{
  "head_dim": 32,
  "hidden_act": "gelu",
  "norm": "layernorm",
  "max_seq_len": 1024
}
Each number is 128 + 24 x the weight over its row's rms, rounded and kept within 0 to 255. Layers, rows and columns count from 0. The size above them is the row's rms in percent of the matrix's.

# layer 9 MLP up, 1024x256, rms 0.0494, rows 920-944, columns 128-191
size [ 94  99 100  99 107 102 114 101 104  99  88  93  89 106 110  93 104 100  97 108 102 106 103 106  96]
[[138  98 112 140 148 130 114 116 130 102 124 132 126 144 147 148 147 164 158 111 151 102 147 133 155 134 142 132 109 206 162 147 111 128 118 137 167 134 103 112 132 127 164 138 129 160 146 153  94 130  94 149 149 167 121 106 105 119 161 110 143 133 128 128]
 [143 158 125 120 100 133 115 112 136 144 133 130  87 184  91 140 156  99 154 151 121 152 112 126 126 135 119 124 132 114 127 118 168 127 111 139 116 124 146 152 132  97 197 123 122 139  96  82 171 122 141 118 123 109 123 107  97 130 181 171  71 170 136 112]
 [155 144 134 148 119 127  91 119 118 146 113 109  87 118 154  96 147 111  71 198 142 103 128 124 172  97  98 138 110 150 117 139 122 106  84 113 136 139 117 143 102 118 162 129 118 165 128 141 111 119 116 139 105  91 156 102 112 149 129 106 119 139 154 120]
 [102 104 113 104  93 179  95 127 144 145 120 105 158  89 160 140  96 106 142  98 111 130 129 126 136 125 154 144 138 153 135 131 136  59 110 110  86 156 116 128 187 104 109 136 100 103 129 144  86  83  77 123 109 129 131 153 133  92 117 161 142 124 137 126]
 [120 131 117 133 128 104 107 123 162 129  96 111 111  91 134 139 164 124 124 134 119  91 101 124 109  94 154 140 116 165 141 116 107  93 103 114 139 140 165 110 113 108 170 146 120 139 146  76 156 141 124 160 122 137 102 104 129 149 126 141 178 143 116 116]
 [160 115 109 151 119 123 148 136 119 146 147 109 160 140 141 115 119 142 132 134  87 116 141 121 155 166 144 126 104 114 163 154 111 124 125 117 135 117 111 110  60 111 206 106 151  72 130  84 118 134 144 146 133 151 100 161 129 132 166 122 139 111 128 155]
 [ 98 171 143 109 130 118 155 157 144 128 154 129  79 157 116 130 167 119 140 164 103 119 108 164 104 156 134 137 110 183 134 157 129  95 128 123 158 142 177 140 128 132  89  88 124 146 118 121 137 122 150 130 119 119 107 141 134 100 100 142 181 131 130 146]
 [125 169 129  97 120 133 123 148 133 165 168 151 120 103  95 110 151 125 117  94 135 158 137 111 113 159 107  97  89  94  85 136 101 113 120 103 130 178  84 161 100 145 116 131  97 171 142 137 145 141 118 148 134 114 166 166 164 178 120  94 123  97 143 108]
 [ 98 116 132 155 135 139 138  95 114 110 130 132 130 126 122 137 136 165 153  90 124 152 131 109 124 144 152 122 150 120 119 170 132  80  53  96 116 131 153 148  96 147 150 122 159 151 110  94 144 116 120 115 117 142 103 124 128 156  92 116 120  96 135 134]
 [184 151 141 115 104 114 104 127 128 135 114 128 116 103 126 117 119 132 123  96 135 126  68 158  91 138 122 120 138 137 107 171 151 122 187 124 112 104  94 143 107 161 146 141 100 152 148 110 125 156 129 168 159 149 140 163 131 128 146 124 131 135 146 104]
 [139  84 100  95 141 123 128 128 142 143 150 141  73  95 150 129 167 130 120 171 148 122 126 152 154 142 122 117 114 132 189 123 154 176 105 138 148 133 131  82 138 162 128 152  98  98  98 113  74 125 138 119 125  93 136 135 107 131 116 182 123 151 146 170]
 [ 83 119 126 167 114 110 102 153 140  96 129 158 123 161 124 145 162 132 121 132 150 127 123 121 144 158 142 111 109 143 101  88  95 149 123  71 118 121 131 119 107 146 135 126 139 127 143 124 124 182 149  95 128 180 162 130 104 125  90 127 106 100 109 149]
 [122 179 124 147 120 118  88 134 142 143 179 126 165 141 164 130 124 118 150  71 129  88 120 120 120 108 134 137 120 120 146 147 124 116 131 143 153 102  81 102 128 110 108 160 145 156 149  89 130 149 190 116 145 161 141 185 133 169  89 122 112 115 123 164]
 [118 143 134 156 101 119 144 124 135  86 114  84 130 169  91 154 155 156 142 131 162 136 164 119 120 135 164 109 128 131 125 174  99 108 115 171  83 122 121 119 105 124 132 143 144 104 171 119 107 153  81 101 143 153 111 119 155  84 127 105 141 130 117 105]
 [175 139 104 127 153 103 108 114 132 113 125 135 161 110 112 196 170 135 119  92 111 112 124 121 118 133 128 106 125 121 129 123 163 150 160 138 115 111 106 155 145 126 154 175 165 121 111 122 160 139 150 133 112 111  95 125 115 138 162 123 105 117 124 158]
 [150 113 140 149 126 121 136 154 120 132 125 171 162 137 161  95 130 163 110 155 108 143 126 120 139  99 132 146 143  89 118 129  85 134 158 135 137 123 141  88 128 137 121 131  76 131 143 110 160 167 169  93 150 133 142 147 143 163 135 161 122 118  96 153]
 [ 79  97 128 133 121 173 142 138 106 144 153 124  81 136 127 140 122 160  97 130 173 119 120 125 138 115 132  99 142 146 152 119 120 159 183 122 114  82 151 128 134  93 110 132 152 153 141 150 102 116 120 139 136 104  95 160 151 132 174 101 168 131 142 124]
 [100 127 170  95 133 111 143  95  85  95 114 129 111 110 114 155 137 125 108 145 109 104 147 100 167 163 154 140 134 138 135 208 111 151  84 111 119 132 124 106  76 123 167 153 161 140 117 133 125  47 133 100  81 133 143 147 107 151 145 112  77 129 148 149]
 [153 134 157 108 135  91 103 111  80 129 129 114 120 144 166 116 109 143 140  86 156  86 114 153 138 101 165 122 147 142 118 128 120 105 149  77 123 159  86 192  96  98 133 123 154 108 118 130 120 162 129 139 113 123 122 152 131 104 156 134 165 106 143 141]
 [147 121 157 173  97 136 189 116 131 127 117 113 101 132  95 132 118 153 164 123 117 151 117 106 103 151 125 148 130 129  86 114 130  87 147 148 112 139 104 110  99 142  60 153 152 139 126 116  95  88 146 127 136 119 134 101 150 109 133 147 121 136  88 106]
 [127  81 125 127 109 139 112  78 146 126 155  87 104 117 152 137 120 147 130 108  60 134 100 127 148  88 125 126  86 169  85 133 123 115 173  98 117 159 161 176 166 149 107 106 119  97 147 141 101 130 114 135 166 138 101 129 126 122 135  94 152 157 137 129]
 [177 105 131 108 131 111 151 107 141 111 150 110  93 147 152 136 145 133  90 145 117  86 115 108 103 146 112 160 146 116 129 145 132  87 155 148  77 117 146 108 171 117 120  99 160 139  94 105 115 138 129 170 128 115  69 103  96 141 128 105  95 177 142 135]
 [132 130 134 112  97 142 144 171 112 122 140 126 119 121 164 136 137 124 147 148 131 133  95 119  99 110 143 106 135 121 126 130  93 144 157 144 173 110 124 105 125 117 106 159 159 119 128 127 133 104 114 200 119 137 113 138 103 124 123 101 123 154  91 133]
 [134 117 152  97 131 136 118 129 110 118 167 176 120 127 167 117 143 135 125 143 172  94 149 125 142 130 155  69 144 138 142 103  92 151 146 130 136  91 146 105 152 190 105 109 159 120 140 103 144 138 136 121 133 160 116 121 128 142 104 155 147 115 134 132]
 [114 120 121 168 119 173 172 115 163  95 148 126 165 150 132 144 142 132 119 118 126 140  98 126 120 103 129 145  67 146 115 115  98  82 131 123 119 138 111 150 171 138 104 103 102 174 160 116 107 110 141 111 155 109 136 113 174 140 116 106 101  66 129 107]]
# layer 9 MLP down (transposed), 1024x256, rms 0.0494, rows 920-943, columns 128-191
size [102  94  89  94 105  99 106 105 102  90  91  94 102 101 106  97  97 102 103 100 108 107 103 102]
[[122 168 119 160 128 123 144 113 115 106 138 104 153 124 161  88  97 104 140 101 151 155  71  97 169  98  69  95 128 114 101 147 149 129 114 134 159  97 184 105 119 137  76 130 139 136 189 142 125 115 146 103 116  82 164 128 124 119 137 120 130  90 164 100]
 [ 80 126 164 103 122  93 136 148 157 129  89  88 142 122 107 107 119 113 132 117 138 145 132 118 101 118 115 133 148  86 142  94 118 119 138 134 152 154 102 132 141 131 123 126 139 123 154 151 145 136 137 123 133 148 159 135 152 158  72 161 169 103  86 123]
 [111 119 137 131 124 150 130 146 152 109 141 131 125 142  70 105 108 106 134 118 126 139  95 197 125 110 131 106 142 150 141 105 141 141 136 123 141 142 136 128 111 125 123 127 138 100 167 113 157 133 124 125 157 149 142 141 116 155 140 117 127 130 136 130]
 [124 143 168  84 138 120 130 109 135 172 145 130 140 127  90 164 148 184 107 109 189 127 109 126 139 141 124 109 132 121 135 132 131 131 164 118 166 145 102 132  82 144 174 145 125 126 122 129 159 113 154 173 157 139 161 156 153 134 159 130 100 125 141 135]
 [109 112 189 125 103 130 152 109 138 120 126 157 153 124 174 129 139 156 155 124 140 153 140 157  67 136 134  91 144 144 115 124 130 144 141  85  98 176 112 153 166 169 111 121 112 108 157 161 153 104 119 120 153  66 134 140 165 155 115 162 146  89 104 163]
 [113  86 124  87 125  87 167 165 146 112 104 103 159  57 155 151 146 136  93 135 122 140 139 117 128 138 133  99 103  82 118 132 115 156 114 132 117 119 174 199 138 163 125 181 118 170 112 138 135 163 148 143 109  93 104 141 118 174 115 112 145 143 131 159]
 [146 128 101 120 102 132 152 131 144 167 127 110 123 173 112 111 133 129 137 162 107 119 110 167 112 120 143 107 126 106 146  93 130 103 121 147  97  61  96 100 144 106 131 114 130 134 128 111 135 103 103 123  78 143 115  89 113 160 135 131 143 153 124  88]
 [123  93 132  92 105 138 140 105 159 157 111 137 102 126 165 115 148 150 112 154 148 133 163 124 153 122 193 155 137 146 156 124 135 139 108 123 129 135 135 166 142  83 178 128 136 119 157  92 134 151 139 103 142 169  73 127 120 111 122 114 155 104 120  85]
 [110 118 104 135 164 104 117 159 157 116 154 151 138 125 149 136 137 146 102 132 148 107 123 106 127 157 149 136 127 154 137 149 118 155 129  94 143 131  92 137 157 100 136 103 128 172  98 144 103 109 208 118 150 126 129 147 112 121 148 142 130 119  99 143]
 [ 87 108 182 127 143 121 167 153 120 113 130 113 160 176 153 108 161 120 129 126 186 122 164 151 120 129 157 139 155 128 122 110 120 121 113 146 119 118 172 121 160  81 118 131 141 117 107 103  86 145 118  98 114 139 139 113 157 118 159 112 127 129 121 169]
 [136 156 161 130 119 131 172 141 133 146  65 105 128 149  92 117 139  94 131  87 146 172 132 140 122 128 149 142 143 136 126 107 145 112  92 129 129 152 170 122 132 125 158  76 109 154 162 156 159 170 123 117 159 176 153 155 145 158 148 109 171 141 129 121]
 [166 122 118  86 103 117 107 140  99 153 131 102 139 123 131 133 144 120  90 141 129  98 146 114 102 103 155 144 154 123 122 154 168 167 144 165  95 142 114 141 149 127 181 128 134 158 122 151 128 120 142 104 110  73 109 178 150 160  95 170 143 112 113 118]
 [118 110  91 136 125 120 161 121 149 139 142 141 198 141 112 152 132 162  83 167  97  90 116 122 162 134 141 112 119  84 117 130 165 133 147  91 109 146 133 124 102 113 120  89  87 152 149 114 150 101 134 161 137  95 126 174 130 130 141 146 122 158 122 132]
 [117 101 136  98 136 141 137 115  89 156 137 136 168 142 147 117  97  82 121 132 138 114 117 158 125 124 116 149 117  91 165 101 134  82 133 140 110 161 120 162 111 146 147 156 109 117 117 151 106 130 118 182 135 176 154 125 153 154 159 149 132 144 122 137]
 [132 120 136 144 132 123 172 157 162 139 109 102 151 142 113 135 163 132 145 162 135 155 125 121  78 127 114 150 114 102 135 164 146  83  74 125 129 157 144  91 118  95 131 113 124 137  99 146 121 112 132 106 111 187  77 149 146 108 116 100 120 164  90 121]
 [106 107  96 138 156 104 122 152  99 134 114 106 153 152 163 160 123 118 136 129  99 156 143 116 141 174 146 115 148  69 147 104 153  96 168 146  94 111 131 176 105  90 126 153 102 146 128 111  96 117 121 150 144 110  91 121 162 112 117 110 122 146 151 141]
 [130 133 147 147 141 138 100 143 159 120 137 114 147  99 131 132 148 153 125 107  73 152 134 129 143 118 131 113 122 156 129 145  36 135 168 129 127 111 133 118 122 137 149 153  94 112 132 134 142 126 114 148 109 143 166 128 112  82 173 166 135 118 160 160]
 [105 123 115 136 149  91 127 145 109 117 159 118 144 169 133  94 127 142 132 105 163 150 121 101 114 136  99 119 126 155 110  76 142  98 145 114 113 145 137 131  85 119 141 127 135 136 135  98 117 104  96  89 153 158 161 128 139 147 167 115 129 105 133 138]
 [110 166 102 152 149 145 114 103 101 117 172 107 113 102 137 158 103 115 108 114 113 126 144 101 143 139 120  97 139 135 131 124 109 136 195 153 148 147 110 120 142 107 120 165 131 139 109 110 146  78 133 123 155 149 134 107 163 105 137 143 113  75 115 151]
 [126  91 141 116 142 115 116 123 120 111 110 101 157 128  89 121 102 161 139  87 146 130 150 123  66 108 102 120  87 110 112 150 153 135 130 154 197 135 176 137 134 129 121 141 110 145 137 176 117 130 148 147 142 142 155 159 135 161  83 141 140 142 180 129]
 [149 171  73 166 102 141  85  78 120 116 170 126 123 108 108 122 123 123 155 114 122 144 128 131 153 125 167 152 162 151 103  89 162 175 127 130 137 137  95 109 167 135 172 118 180 149 142 113 132 125 146 164 111 158 143 124 132 105 107 180 138 160  91 100]
 [115 116 116 107 138 140 176 126 151  99 151 137  65 145 133 126 174 106 117 133 166 161 123 133 146 108 131  99 149 119 131 156 119 141 120 119 100 143 105  94 138 120 112 116 127 152 145 120 126 145 127 137  84 118 121 106 142 127 150  87  81 127 145 121]
 [128 127 119 153 140 127 108 128 109 126 148 112 132 132 127 125 162 140 113 140 122 160 141 146 122 113  69 105 115 154 116 103 126 137 124 125  92 127  99 113 127 138 151  95 105 131 115 152 105 104 161 128 109 145 156 129 137 173 166 101 139  91 141 142]
 [185 131 136 131 102 127 148  99 109 122  77  96 136 164  94 134 128 133 148 117  91 109 131 102 134 157 123 192  90 142 128 113 132 124 114 126 177 161 147 113 133  80 154 151  94  82 107 140 141  83 121 177 160 128 126 127 125  64 111 113 150  97 196 106]]